{"n_kv_head": 2, "vocab_size": 8192, "positions": "rope", "tie_embeddings": false, "init": "normal", "optimizer": "soap_variant", "lr_mult_up": 0.917, "beta1": 0.95, "beta2": 0.95, "final_lr_fraction": 0.1, "doc_mask": true, "steps": 3218}
Each number is 500 + 50 x the weight over the matrix's rms, rounded and kept within 0 to 999. Layers, rows and columns count from 0. Numbers have three digits each.

# layer 5 MLP down (transposed), 320x128, rms 0.272, rows 134-170, columns 0-127
522448498547466588423494447489528417443354459563523495443522534546464473497408479521433517428557541432540482497471446508419422498492461482511561399550455494492407448541540462602397488548451526486486568516478567478526582501560458508518559428546451522506600441465548470472414466579475518516499530483555454493518582482488554569517584556487433611562514471483435549514557439529470491449425
479570546514592453430503551628580436594452516544510530583462527521533487555414473518530500513588514538561477520512492499458437490511424530531486434527494495525500488438456439428524389505489404464506574555488500496439448482557453463490562479470534602490501368523524438561444472419421414504553495446522525415514564444507471491531473499519483525454511460574577459451502560569531448504446
541577523497465503415587458522513461535434554410558522567554510517482483486442476416426542561491433442506563508472573492494463520474562548486468469464629508495502515477608562511430505359491423522530501514492414475502513497436533446448589452431437486457569512546497569512456551478579557503502444478439541490438515523555458502462431375518537465436460530509495563522415457564508519534495
520471533534612520447544468562474488454491515459496558496457558536498520502529403490516497521409518436523459513470510507486461394440453398505468471552566614441501502495477486483545478433524514551523468494599376499458533464520463575416552466523446479543534541508491514526431468476558548525463506498447527502472476506524432502520517514528511382508492475539509408558473457451592394533519
497570566422492413461537379553486518490480531403461491527447470400471434594460464587508555469520502481524535508510511426493426475397473537481428427524509548416487490524429586496458515441576469451509469451503490457502505536528470566463527578537463563471424561508489484481422506495535459553496500590550529571489409469508460463496508488515506482561402524574561494456452434513504415478518
475429429538504448504568475497458469437566496529517465462470512518428575509500594461523501626558579512530400492480497598573518478399500470469448443476443492468557429595523497493536564607531511519590559446500521558465517562487439539481502451475553452493445475488470549520575621494454469448564560478445443519579452439402433498595546437543487430435447398453504536505515459420569498570467
552491507613467403521555519553535398470541495504536518452502404517477459364460520436528527623478536473567446529501539555515555452579498515567487483469521508536470509540506495498591578506573525582545522445486566564541424406463577465443508418521554532466466469462545522490586481477546488485450423408514506565558546567468543466541507483483454558501469494476497491583488484451542468512575
555553515502558503517379529542491445423569459497417573482481531473506503464549420467499472393441583426449451529489515488565615650469509480452543527511615484514449565517499446561382546487501489568539626391525508490470517493519533561460449536466535527417519459576447512517477507588546505495486499544410541555570506551511500427389479498408495526518490520580553459549521579503523554473414
489392571464515512500514413496572523522505523426522508573445486436480526623579458417507480471580523447526582409504547560566423524572524471563668429483575508543466528461574481494516562519576440547475516490507445574429509444468500532523524508415552525560495497467539497425481462557452442544512483473442479531461474531502524506502475525507497411446452597492440532443486535479465549577582
519520567424528391558480434474484438588501568599550485433472464486509552507540519543463597526534510416432497425622406507382438517561546556498432507419483580487571496517521507441488459430487553606527371608452513523439540522498488538477429514502464511472559570413425481439495496477487530472583530481518433484418468502460478525411540568474496502470511464555554502482532422579474474507579
494428429478501530484484455628483436545506474531540443427568539479551572618516429461492472519423541456596447481414470549542485458522467398428447496560418488495455473476527486497485406536553443514478571564488598569435528554519572600510503485581503646459555393572545489522541444507488459503471456507538466518490432510542486460502412524508460483505480514500512417508494448551557555539415
539539425455503553594477544522442523540576526587536504587490541551591462577513408545504480490564485531473489492439480474539520503420495444499476490494490578482516416572546619584579612437471539420508515367479586574465465540498483432566479475447539568465486532570559444532466545600367592483509504441617458450535525443511497567490546571513492449586500430485506519463535479523477438481437
582443487482521458651516438543509539599468496465474402386509520462505410506541500483617530523500542536505569496605466543538496548487460475603540520474486486563457524493559544405480476518520544488522536488502579596511501499511510531532530525537514508519528461487531421452510492482569547591542527494458557397500412456387543570521441575427433341549525485443494468533475554467495599569527
433482490465515502476440482520446436567478561597538571423510432450526567524495514418558374461450480510475490492392463431545490472442475520511392560467487494502514440512446515466543537552394485506427554479479450489550569565536561478526551571530498602456527566537538488505495489427486476456515554469499600500550438531380539614522375542484499540521430493442500497514541558528543540415511
496450473451578461482516485460546477472629418508553477560478434525539522503587434512496454494509457435572483539502505560506404434529586508540503422446414495494532509439503484372547482483545542497402584537411509553509505626464500505465484512526580502566550498479435524511564436465474435538391548473473496520466514479497497506466551525533487437554517571409518479542484444429470435485495
554538525462630424397545535516520549513536489472495491439526377577524571493586519488565458535437467406409475436457507538476512551520486498537525544576514512502464548466469519586502470457463532481567402448556481409514492490501415481595552509521536599502550528471543433520533580552545450480511497514505506463509399550449473478443470479578664502508460538582525446574452605554442544488480
491444466524518512491545459457498560565487517594513374466487441472460480463499460595485433503455529532562494430524456441461417415440475551543485482603415519527487456628466561541502557551516501470462449593415577429564581604505519409459458457441482498570444506510535571551579527415520583526510538550409391540511471470527579467631500420564485615474573508504530423484483517532527514496616
533564540545485474477470582518476490517523520474500452472482523555546489487497533526538552494492412508491460498518616477562414490562476505567509558498704539576539557534511475489563515479517552557457534582492556496482534559512520468412466397578541515539546517429538535453440559540482438505373516520443521614400508569428586551441476470506460440559482565423430505484503422498577472535509
552507471436416525418461515464555576455362459446490578540530501511482483567526511532537492522561393540498492560480486582431486493486484452408576555486533518543571439541500473414518504630505514502453432518493517525486530504429527504536471411517520528472487569575540514475410539428553495528376452415610506529480467409495575477544478437483494545507523451414516553562529529540503416546473
466582455508419538513557455486581536489453578436545455445513507571475417566518409580528644484418536571455557432427458563492491410424453446598495487519518400466514517508470520465555496495422383541513485485521487499492444511541394471554474458482440595527427507415594501454473510533487487482520478533408524517512446587534435495433476447511509465509483516559545473476552525536468481562597
447427453451519499520532510485436566420389547519493521518515515484524475459548448479533468432496447514579428488459519539482490519486615501426442540586609523443499515532501546460482508632525509463541528497502502523499465521460464527557518519515421474560481500510518508404513536494378475470430529475544497496476461483505508577498458549579469493478488446400491538516490455599585530551507
507381523506527366504444490484553472496411525544468517508444514562462553521496492495476527468548529411570515482492420520490525578518542439492516489399386522450482469511594496544441443543377425463459484487609398467547558552509502530420501526545514519502489463443501453458423505475499480493563473426432538506535460430468503493507500493460409580484499585514527502530525566488583410384561
479551453460509456510476472499516532493503407436529468516535436504498537542447468457481525579471485421501604394376512432583547394559589464545490530517448447447439453495513588507516527516520552566509523384462495521453530535545511543519567627658577412494524503467510586466509421484375504478426458595495559495491540524482452494480459468520530526524530563508564561549410511453494506532495
501503433396471449509514516451550487518554469506475446474529528403483494487444561482587501567567523511495563521463514553487503396539545527500604499488665447438543611498489548555529484479474427544491529520497411596558557468579599495544450523497474570535464510529509429441578505555494432567500415469434523596545510524508516505486519546503494589503496436540466521573576503519548533503499
513456587462480530426452492536505538386413496482512496559450489524443497503516518449480497500409458533480489472592515607504513456403480484520541451394382528507436494530459448493505412552533393494484445518565444559350406423464409570593453415505490551572582480433476572497429411557529459541530454463467540525585566495580503546496578509450524531546518514569461493548472452461577539426438
501463508562456505502646509481496575415544484548444440519520518453540474566461509486422414549478514566466520507425424443390458528292509458434499474499513490507399548634470550447467495497480480455338458420529424526516458481443482439529545468468631507501582539519532453574525495500437446454520487444481423546590582505521510476433511598512482571497428530492547509466567461495496542499434
449411503453440567455451492543471588497600505506468533596456462489486492439552474578474578483475506521529520478566573547525440547495533544515503434496464435402515573468455554523522471469406563439525508468491511545470557600509503516410473538552457470512513422488419380466530430503505565447437565473561487565547460537439558571483528486539452540550485500518539457441477558553570500415436
561483542478394369537497540517424485542493484435428517536504521541441539488442534507516350472515559548549511439573497553513504494451479538503491462383465450482515450394510577530555438568526488538601461509581615564495528525478499642539506562536583488494526460414514361410492502541615514476562560553512492515515622505527514497499548459508522480489554476621463525609508433519556469464567
532455461533514521466467518467490506507533492462380521529470449507470489520637494556421464583497340479497509420417464509410588492461496525462479495425572599463617501452469499603401424506503477514525423469504437480473486493471514468580647441494546504528475462487489468541478546503494457532541514544473539508537588561477478464506408483453525526489491508501517499462570499472520429497512
559557458492497470508444438498481565509551417495501543554374478517563506574568573414537470523561501510538560456523519582501532486491469541473624503565690457524574499445485448600503532487605517439511495487507434585547433544450506563521451465496555492435472409435495508499489569470561481516479507624480542560452520484521462506564543467416465522470565382509482541447609510538496534483517
526490524523517471502472508479525530548534463489519547444546539486432632532465556496519502579524571475557420455541590492526533466540555541524508582476575533538431586523547432409429475486524509553498559581499512544461477520538512491545410472562508569525388472561446561456601530523491493496421493424564606502476466542465521482480519490521452513471512511462530529571421480470557585522503
473445469452524485524508590388551506532528479487489579481471556523483497427480559479508460508490401478475536414427468454623502470415491516519484527516537565379518473492515501335486523491469519372561547531492455554589538464494485438599491427475517508540486502425581501500526569483483486482543471458434486444409451421458451478463468497482458500414474459510530509454479555485491568497611
585587519428510458535466536507464475402455500484555521549532504533539488603575460576411520516523584560546486466517464532486498504539483469394527509548537547584535548445475454424398565438535432602478595571519333576436535483495515438557511539488457523548520535447539549513533440603490414559458504464541466519530505496507501505487443501538586384524441552474531415595499573415530519451500
516426512570542477456464519446556604588512516428489558609516468538456462500397459477495490504490560516476515417470469524468427462470553498365394532571490463457489448483527513504411538413477510418515506595513549476478521468579541494600567530523474454433579454470515600436519491510466587500461524504422520435562529459553570489441502493552497477444394488477424329497476462574516557482477
451513476594502466449467522525611459476515474488487567520526513463499571449493466541403521499512496455546512504510522408507474445510417474438494589461550550555493451519520485610540523563425477459471437589564527503594479537503486410424566506446546520515469498501505557541520506540505422473557536475495416481467480407508542474511483487468476454404494486498522492516532476554509512453454
502518478462535448564425481472590498421560437540569526583467479557500461516473472598518604475517478551423530471579407447569452472577532499460515478543549560591547555470518488380458477538472560504509566488477480533484421575545505507516471521499549538511442452486454452492397538470516443544528542506386523502486440461490483545448542496503472553470463568471541441503493379537427462525557
486497499412510482487475507489584511434426574566518504474525480425481445573493405526559501561446465600496404533476447535530481494508448564535553448469552518426434472482487445518560466459494480480564513477459422459532568567544475528460546493509521447505565450523449562617486521543526468508516505453520505455474461474477545468486494525499563461485504536562500462583552550550534492580551
# layer 5 MLP gate, 320x128, rms 0.278, rows 135-170, columns 0-127
506499426426556462434527437553496505527527581420467426471455570556516438423514494433487529477497559511518525507454460551536523608554603457495535498548455541548501441554577466542539533477519469491513542503485517469519466515495497531390478462495510510522494607504610444457477542522448510495546474462557502589458517508457517488588591454538472474533475464416514481552519440543519457497483
309467562445433485395506493436495529390396520535506479541487500499621507533413462450407421517481502460535487556525597564588508540594375445519588527517504540492456564526549577444405494572499448474434510483525554516519529544480547547538474575504495509516472418499569456532476529494490520479525463525490585525540481505526538505426549477467470425495518459426506476471520522537523536486524
416510512510545390476560461454567549452477480550460445527504486454499454485485636477494526558502482512485533450469446490492536494509484437501516471422517365571409446496526439477473491530451501446520451458467524503549499445570563444535503562498542533495435507558562542462470496592568579527594511529532542476476460516564537502502492486492444581416478480504434540458555512504486557509534
507528477498482466456439506469442498471558540492426429543456427496465582475528519488583535487482528545556588549461522501508551565436502486511515472461594436492572401425527515476510515444457465487486402472563566506483522543478479518497430483528452637487505448516500477552539509443461519455530434505481581561478505450447496553540505531465465490544586541491530523449560535427537507443475
448507525598575476474556506490437471518488513511511560444461520564446489517438553502543465514474436581476566523509469580548407565514573587579563486509517448503505437464567576531568467526436529554562491526477459598492542497469482606508459482527565542503530565586536491407530517519408486507624567494562598452449600421453485539424477482436542556514554384428515496491485485536575564462466
430517438411488469536436396531361439556421596502515495409615457459550510544514560553426416475416492425442498530429438478509474545428475441383569528511636464643476459428477565582424578559460514481477601545493487444431481557432472433474507522464455465529436581580500534563422575419482499384534438374512477485514527435426508525527457565518534444471621439555465510480644410633478495475498
546535529484472507496609500477489530579465511580494506535561512544565532544463592509494535531434583482452566534511501522477506458436467451485473553496493466537483551406518514492503454417495498537476506465377500472565465508499544494503508500584549395554468477467511512403467537609473478498488435424605514508473532407523500507547542438601524452430524503462499513446475593532566438549505
510512453470534440549578536546477510533502519542544520519514537549427477418507509533490537518487434576488495508461470504508576400448505472497540456464522447472478438459486500504522442525441514505497556445543390467480493465398484611520596455483610493411511539555565514464422469529600496456441499518540533549457499538453456447471402516451523547468518444539516524507526494441457480468351
538369545493523547491473545491473585461526561458450539528678428456526497456480461551525455550501485574558492538447569421559477493466559544476507438566527409500559521513486553558476551526447520440482427489520519561509462591593532495540462507476505477471414516545521443523545421488497468529479456568526500428569555503521534427553466476518519536474545512411446523426466606466517393530519
486472501585467462528525487524566457503466538538436548545512513538530529450490502482525437488589449469508510519488468416514524528510506512575539501402458492492442513595478566525518526606526518589544590491498382601525528471426469378457515448548466475495525459430473598526529533421518529497422484547408546396452527506433473424480556462433483422474533586458498508497569481562547466382554
392478541469410482438457474501548468567627530616492548581522533516465499457506447548532444369554457462463552500417421471430470596401482470436436414475474431535518461554424490548512531441441409545501510479614437377430385505513453386564525601368516511504396526504584495494463529578541434453452581507521469473504480537500406478471499442552426502492536523394444403610434563454418553450617
473520517413488560545490479485492402501529549518535517479498439506454490479511501428466511460507475480452501559552440508467555540542527475486471568479481501490543556532541440561424517503554531496584537415478509539486497518500570533474526511471496531414490488517479426505499542513544570537369419483508415415526520397445469467534487513593581467422459522462496448473455499500538476488507
523537414542473494529489430545479402491493420483523499459556448544489529480499462400455449543365490519416445496413479497546547576466473475561504453412482535434574612524464532516494510474560445443527545506478505437511554471512480560457449569512470431454496487476585501564489506492560462532462422402461611488515493509500535429561524477467493470509487454460496514539600538409499426513447
551555579560523479463603457511540538622607379543428489547473421502464455465535522495519467494535517507538522537568528420393509479514449427433472439508494460457511524552419502486524444521431513551522511577565520593512537490355536508495394573430518583478581514575503544519462446494569459443451439483381408439503520426512426430481546577504523454456506472404392507518485406456482497424441
469547581524492479430428476526493471551520561476584474529463432525397431425516476489516504579408479391531549540513433572509522533474483526372534545533476629471491503521430491538513501515532464439441510542529534545437553565480536649513484505516593515456641526507537482397581521651516495531544417398423428562472415419581545441521584414546508499452497462509429489472532516497391468461493
535526594460495575428524391544556401473620439524531534485485539440486540532512416456478458395476493410439551543474438471413564596493589435543394481509527503494480440508517488470441524468493498484487529487603414440437481513599516530486475480461431642452503440486511497457464572480492452368511551534503556491514439527525447493581582483502448437495513516569467484545503579423488500630397
514466463410583452499533403461531529435489522482539549549493520468454493415526462441460502625610616494457423506510445498450632480464565506512461545562484433444421568509466535585505587486449515472553473469553461502578443452502563517566524443376480577508475531581382518521505503546523562515601584440481461404600484494533492479487462492429540537483510511611530434543419552527468511583456
480496581560546553543432409546562409494534566433538456483506417484544509502474543544420508521520491577526577519406548526482530526461424466449497535516494502505471517472481449476523539556547551479406591505535547493552570439484508521544542497504523480523558488438479498556502478534546553576605466453495481528443537529457509484545424544543413571603515462545492539517588472508515497446565
535433510492511509455395402503547452423465546412496502596583479571495518494513534502500510523469467466512503458478646520493467466486557517506527575528560421465543526514479505454460543419477546586465462515457467520506565440577500516487507504444440548461517551527519463509475472510382542501527487513503527490486530522509495517519534502393477421484542481470442417537558507557477508528534
578476550458470402465498447485565418560499493481465566520519502448524400605526439532447510510535523499451543487585436448485512504541526551632571406422507488499494515502522440461535495409594544506429406602538496497430472494510477552403415485478578543519458492530443470590445485531530414478476543450509552499576466520504462432566532478460480453454517519486603463451528555521467464465493
502497450520455575514576495577544586442503575488385455535544539483453470445520420517518508517516478460402523592536507561487449505377513435555507570533566441594537424476473529554479609457446481539527498540536524543557460445597514561507480432516447404505458554530495426416567474438538475470486497575501499501495469486453520521576547445494466401504490524465542611433473543511600584494471
502534529494516453383442438532478473557503487552556557464597414592542400461367603507455540591491504512477512483470486435458480530538522452529570464537537513499491487494439510589513577525412486615480530418446593469508486527555549406596559457488482514585549535538500522464554434573600407496627536480485421598444462507556453540441474487440429450590561493470422550462604481462528522527484
464553607519560482447486467529603485508472491485511540540523538469553458469515508578447500490565537509442514582457497468495520459529526542568471571592668457497542506490471495532530554574445456508539568465512461586450543481492608523513505487468531507536520530542447452424520488561491504544593431442456535522586394489494558485508525561494548535467522411463452537449516452507446478501490
492462375492569545482576494519378428520536494565483520537519518578511446460600557475480534608479494452514459606557502538481521503470499509464554538475547538494473493542378485496540513447483429494545556572428471498586509468507528435642473413445524479534528571635436382551523408436444575490605450463399542538497550458611574416554464514474502554397481498587423493510465571476523485512467
595422453481570524547539521581515457512582559449522527562393489470589448569539531592441452473447488526479526574597540475499631636491532504441548462402450549456527457515460507571510470546518507489397468566482530521433525512521513448515536449425595449512496498536428445473519450437437530547535505533531432384597541500520505512500518459468477494621530479501528485465590455447589581458502
557537521594470509333473532475462567563517508509460502437429522500559538456483483527527416613427451515542418489557527503519498499539460571504582498480521497405501589488528548487489500459509497438533423447513498515503586585450460472548441440522495489540542459548425354477550518563551509417540565460530529545552463510509459546470496448490541476521494519485535593414533578547476480490403
628437487536441515475480449491643470435511584485509498486430539555509535394438529529480411518476456454489559497498466452450472565527567486394485592535449467465554467511467516574458484490439514544534392540600430511456471515485510514451515486506533481515474502486568477464473502476485453556553557573533359551534569480532496545434448458461552492555569495513497526463444464529374451505543
431422518500482442468450518513474545438479609508502542485521502577483513552443535563458535533441540445407598383453544572445447509563503484478519500518517481439528531501493560443538458480503500546497479592469484536477485578504521556469406572542444542457579517459564451557490495514436572469515476443558508471448435510475559449543477554512437536445559573437512526502459474535488554491517
555542504606513544566543369538485554535460515566529528526575475520445509534516526427502506516579495527498484578471532608544433583390541445560666543537419515572440553486541456568558450528539648459424534417497432513533481450465468545404563604519526379457551520466433443486625484577521332441477398654543404550522584476497437454556464456474556511420381437465513510451504470515552524362546
483487534587461491438521554520593461527511384503537494481542474505494479510412504524481510468569555509502482478608558488499470486438622527523522532582520511522483515457427491518390498462413448504451456539465456423522454571515502459538466519530451592497489464576472534504513521447522484509486541494524471415520515439456479416515435463530510606441513565531528543451443492481449517468450
521604595450475500532481414503420454599553528515489445456607452494495605569519524583460574382492510479620631555517528506409478459478526448435545550539458449493585457488449518557482507471471441549467532480488446443449417484504474601524540506500628481559489576470497573563492464468471589470424485509526484576456404617501499449530484499479499612554542518504407460456479492565553367496478
494414560457456530458424623425450558510487467485451457538469459517626635551514490478499552493433482487602484607513486542441504534491514476450466472542575444556471611410606438457508551495361560542606411575437429537509492519504500544495532484476494521531445389534548561476545569547540423564474497536556505555522527629493432454452423418538525539511461465451552520520611512528469371510494
513519535490459480586548463582442603521457507436516491457462443531476523476540418503485481537561559488466500542508515543412434462522487525485486505529462528522486590498484430503553501529510491470516546424379486404608415435432458451602493576483514393449554468536584552566530531358498494480449514632575527501452483518524561487514563511536512423562517521470426541485507512416566497472398
494479498378482557434525455559535520502528527480546484501477456461508370473502497501568432444488555405526534442422509493479468523450503475520497489496399493540516505518491440490521565546438458508522500467533514477485477484578507547478552522509444455551495492561482518516532582548565473497561585558507454514524525505485530518468496456483504484483481492486488520509512490535544579481530
531446544492547540463464501488522552381597604576541486534509536515481439467584594620421500426521473416440498479558472397499535498511455499428492570545526551477456560555333533414489471377467563514517523531479474537597448419495498470505549480557570470509408557479504553549485489483527549545544564444453504431492456471462413426577465493536535499577519471525559511586538502462523450483618
478529491403439468447467576533519425495545472374454585546458442482572448532441516603477523451545501464492496524531607479503625541409471534403484471515451516548547585551429589524474535505439450593461500491533531563495511469486525381560402522407482546528462542532464404427452441490541510483462509473417541402556391508541480495570556495473451506461543517495523497530563545550461511556491
# layer 5 MLP up, 320x128, rms 0.264, rows 135-170, columns 0-127
476491555502571556619503510504568520544484459487537494484521556480557558576409444521442519596498438486475480540505575536471516497506496504578449518418537498566516448530537480558509534540461479500444516512522452579440540478431439480559422475509530502507561543499525472490442498547551548412507565570509492567524486459560536560487571465544475495468428496483450462535518593538543534489505
507532498538468497493442463527544506472520434525470489600454506432482468548554565481516593421488459481510441410531529625394520491458564558564413425430453454478515497506488489439452480505460460384530561571519405587544537509519532577498509541570485485514464485433423582491529527549430501506444485469508415576505611467526422514471488480531554515513477442511523552471569393403472486485469
496498509517507570535519443548512460483468480457547479444507523544476473533527536447484420467351482508559462449473464511480523497485563407527577464501484475501475471494452486511466519468493453479427520564472581485531451583475522594470451585447456538450428569511467516536509435493588484479522521492437473465519594521447442492499496462467486542539491531442421504525481542506569485458537
498469484432536502532413551511539466493559470553502506580508443525533509461517593499439543517531432464435490546508559496537468535520532497539449573528538567495543528568503494514513510533480486451559510494501504500519481476472422573531538600462464373437501514450553456535448464564641480504513453503590474525434485522492486566495517571524470455494444590446449571573492423473461544451501
499444514515499461379529451516405497462536422560397477502556529545576444559532452582493475500552521623526527521543603564510423480503565514519513440534474507422635476470564502518587515558521428543401586550620480504518512496460488476466555448541514521429473483532526573441522572443520513541582527515601583452464483446451493471478544541438505486450562455486494454487473447493512555494466
481489516439501553503526409360483503566516425406485520557553504513464520526555549404496453425525535549510545502366530543561562539520459430490500533516396578532485432540479481464461415434555441566319505554541397414485587572481518502572522507474501516402539491432483433506432423541482596467423504548418496466503491488525550336499620395460568511504553514685553597420408547439429426355481
510490370475496503503491569529463438492455533497506575533495449539516532423569475464483520521508508441517462552477410601475434538581489524436489574467586459538534545546495399424461505480449496529466489485502483580529515647482450543510542386472526504500606549573542577382486461562549428474506452546488481609502458469471461544466494517486538544485525479474546508511513468497519596483502
588419500477552542416436524463604453593468579459496415526465556446503484529506472471482541589556407567456568565497499490480504506515480565527582594490550475465509350576536493503560518545506467568471544530523503533488480503472496533470543498555494576535566498452529529523477452541558544597500492499509525538511567512409452413503544543455485499512437481425537466427486572585436448526517
479504495463530453538506461468481414515446493507563555623409507387495506532545574445478475572556457529497459505447544548469485480586505576502511406386476526515481561413534414493489456593484483482484456522493545480456492471440521514429604512432486386488587557456436391496548588515529522492513420488496522513468577399534540519435512597481501539500461409534527505515605626513526485526481
473518469578576466421478436420479461554478483520457472495498448538499515494574464501619417496449544527491532550547521497543499470526497446483614462490402499511443448514504466546468538547457486475537478483557456508494528531486398566574525581417468519411566559556522475557447495539492502574456423565370647483550435525456432518470462519473601505520555542484500381497540452457557535532516
511472493442583557594499553575492465377512526390517512446556439593545371460508529468565552610422473566594454411324509516562521514457494480358484546547493574436463474536462490520472472508450420412504589367535557530482557464516531526531449471494430461512503467500468458551488536480462512488436564491484563489599527471459451494463520480473528461486553564500595449471519589486552453418481
530426502512517518556470476575494525437365574496470442503510542451516556528451537424472501563502454370499513437522440467482572558462524584556505558485569503550578480539514421459538535537527500510540531444480561549487501471416508424505455565536563456556520541490514427442447457451458530588472572576505452551379503454527464470523517471401528477515482603475531462474491465474531394528473
588502460559451504497457532542462450403530451413452453566460519553404403503464448476643547465429529540445600480529502526473518456444508474482526477439497412401495587573482447480488530511478506492506588512518522460507469481469462566509455542560550574576513468518498559606524506432456464580429498533515535390476520428529396510484511489540525527464592492504446482444464489549598406533480
442549482432435533463435503507495474499427553459415431568438460410508442516559490467603609475543509495630517412600470535491604466406485513399563464378569463478493544501544527448499504521517508497526449366460476470501469501470508499607516626444501527489453478441518512587391493528449606525470493536510586492595518462457453467475455470450440536547521610454572475447504507425607448439448
526509559439410570511480605489528444553389483447467555499364611538594497571436457493446486403486496531499467461440587429463492503606453454518487394472554475529541401506519603562544500462605523528521462566486479512500488397556503447437485527571592505503438545537540580513575471451517480537432587544542447617476463486515459543547505473459526437592478520518510550538503488458487527431498
533463462397460493451510494435432573510502495573499424531448500510554533385506533545527500536577615457561518473585522438553545445448497493499398502540456508530462516551447495504490522544420521472538474558521463488544573440480494450557407563450491451590511550539439487547520458428406555486545463510602475424592513457530579453612508430441565591467490531505617501407505481549602497567514
502482524469512469544564460469518469535518458511560487480469462530542485523455392505478396437430489536490541469497478448331502504587534517466562511526456375446554458475505572576518488438452578476586500441502467587516463536462533431558469540469420496483420521500553451502571541468480580512619561466449514457569490467513464516447505522484500422532443448478511487487481561552500479534625
516457532535504454467429490577489464511568555534531402574533467455546525488486636527521602511468504516497585412448531497515431475566451504478499416528441460570515506482545448494538505475566517532491463507528580442498548554491530546519450485505469453491495530458420436501557562518504457521605460522493493497416558539425530512519440640560487475501447427555505462554582564611519534480531
552373541531577477504507496554503549473427488472375539553525629597562539441554584469463494485495424480505482502477605495499593539525525531510474530427534470511477451430580537527470452361542558530494486512483556477605482552482547601536533537467545462508567583557399528533478540499500484557516523487538495510511450463432465471525483623483533451474581465445422535529523488434388552508418
529579482467561494509519451485543500598545458465491507531584564456530517509424466531508485559454438518523537478527551526498453469473486521491522453494450472568573493473433510466507541474507487570532531519507488510471491401475618368552497561453553563562575518519488523548462462592558468504548487479535509476482623485574524506478519508473438547498476443483503527514498523466508477523515
437485590461538508474594526613518410484607460444500553487476553590460401461533509493449483417479456481461495456531505628461510541542481535415467444475538521432530503474561551449487412459528457543434542441472552388530553562524581512478492494586486555458480554450511544535466392561458543464466360422553478529496515524517555465502577531505531448509440490560477481588502509521457566533566
412443478467368511533471527531495484463438580428486531474549486499598514534533520507472540476472563491514500458535583500506493511558505442541553484524454559530432482475476486545399465515451529563532459577340426468450414541546467440438436437536439520455616470455486478379422470464466527494549536559452532518547429520554553513473481492445466504549424480487398587542538532431462501501510
482516538564477469453526460534591505470420486596397545568463519517518454465484302396593469559514403488440534407541520523490574517556473580501543453447497480467579527466585546466558481521453512522389498523466513582548404606513551459498415563523497481503491407503488517460436538525484597422527509541421536438438552456478504393362507557478521417427465542415435405509402499533404637427473
566417455570559612499523482465522482582479504476487466608510510498475486596561613522399593548484534458507542502496530470504562392433475526547491433455561462412527561436472446440536484611467525525457442579491443516582563559435597542550464445500508439493560457607459511562460463358527525413459496455423569467526442487533538483559501514471520513464402594514500457489504441440562466439470
539427509544444513513592551631522596483555548515489564530451471593524513548532578521488488539432500575540507388546444514528452493475554530512595519538516466478579523601535450425467397487433460500502537615467497555457454510432513485549417479549556456467497420488463427526472406454452524410519480527572389444581560477455472473483531491457584530491497485447481554429485412415481631405550
476504518479492467562464469456468443476473437531485524485506554565483528560516573459526511624495526537532564437446526457507565428421505490480511502517436498411491439469501497509534492439495418608556453494442525441510371482550538496531549499556443540566503494386509464457483566494512561439481432551467611565528595455511554456456542470490557573549468560455560539500502453486389465517495
608398408557547532558543529577476503478492452586528436471470417524542527497392446508457493465511486569455324481525492485487472469532374501520512511578566406554505528521496445494551521452444444485489469492460481448465576476548502484330477514554499465427450534507478618569608456558434410467452432530544531545504489501541460520463520596570465573441468509454387429436609550488436501542603
474432536491569480430572478487485408513495523486491468538511481580478523467543509458480506449510500532475526570501470540496490410520494478477475494520503526508485457393383526487516475441510440410525516465451445425496445408564487492466516500528416464519461568487414472523476507533561472504439490494433504467533572475422407452447552452544473435553517543482564505615505540489443541442501
548419456580503504444508445477528581547489537561371509555591433504496513527540490548567538470523540547541711566487533531580591482482444505571502453469482446484563525491520498473450479496508552584493451516615499559425436565519452408479503507560541612346530386506554469498422614559515533438539461546454561448582507569474564586634559481370505477490502543512474449536498480458467461572453
492513491576496374505555490563473502461491461507402500438562534564500499489536426476523474512514464506476515482471499552552453522482506547516533408551495578442588436518433498499428490495438446550454475508476489369434487545538550545500374530556483436530552550564568552495440428465584485488476469547528479528537560570483498482510488520547517548512451483461486502513504503428475500373420
465438522481404497493531463564400540564501540421385525543498470436475582480582602555606501514532507480505599515543547464462572515529461482457404548480497544602540509570408470456480469439495611534497472504559482411570458536515427517431541358491516495451556453520440524512512465581429526482498504501513530465551499480495508514438485449481478456487527530481443542518427511452388384488468
605521414521531555540499483486509519414557458488424607418475434500484556542444508496510589469401488493562534500496491443464528448501546411521540437524469481448554505532435438426523527506448428536507558582426520457377434538494414508484488439458452462508509492575537479528494447471504522540540574459534568609601429580545341550474549555525513589578517559512522499599550476522509455467474
528483455517417425420464486578591517480544482467539448468470436542533479503439467434461437532569458460498600470544558507459537527532487580379497496467473478462503563501438481481452443554443458487407498556415457441518504481533429482531395554441494471419528487504516565470500484452542534496511529460489506513559498508484506460437482454576389463419508540489541536415435511453490545446446
506566456583526471470483499520534527497543528474476506517471540508505526499472446447411532523541481479503402475545524558507571500536582537530554546445543510566510453489524445474544502458480517474434515618478485450589481496525495517558519474505505539505511539444509516483526492547495554493525467457554514498447506390484559525601513563540541549534483547489452507473588496449536518514530
457506495545453574480407521580513544485552512510433483524511545465490578422643539490557571507623490548496564489447506487540641523452516491431472504461485505389461501587387469530566531478503481461501552466504415499583513438474486435527590513603453517602532545452493534596516482477498567529490561615483477462590468497480426442496430496597501431512541508523526540517523496493450404473483
482418543620434514514533539534463522448429431519461486514505493499525526391441567531558450474407560544448550491457510502381465588480557484504588469454512478536536419489496508499513462505456500456430548515552398545546433488521573591506458397474448534539482579484585466493550529587532562590512406523451470543586478572531557461412507561501570392426453514438497542375482415462468466478486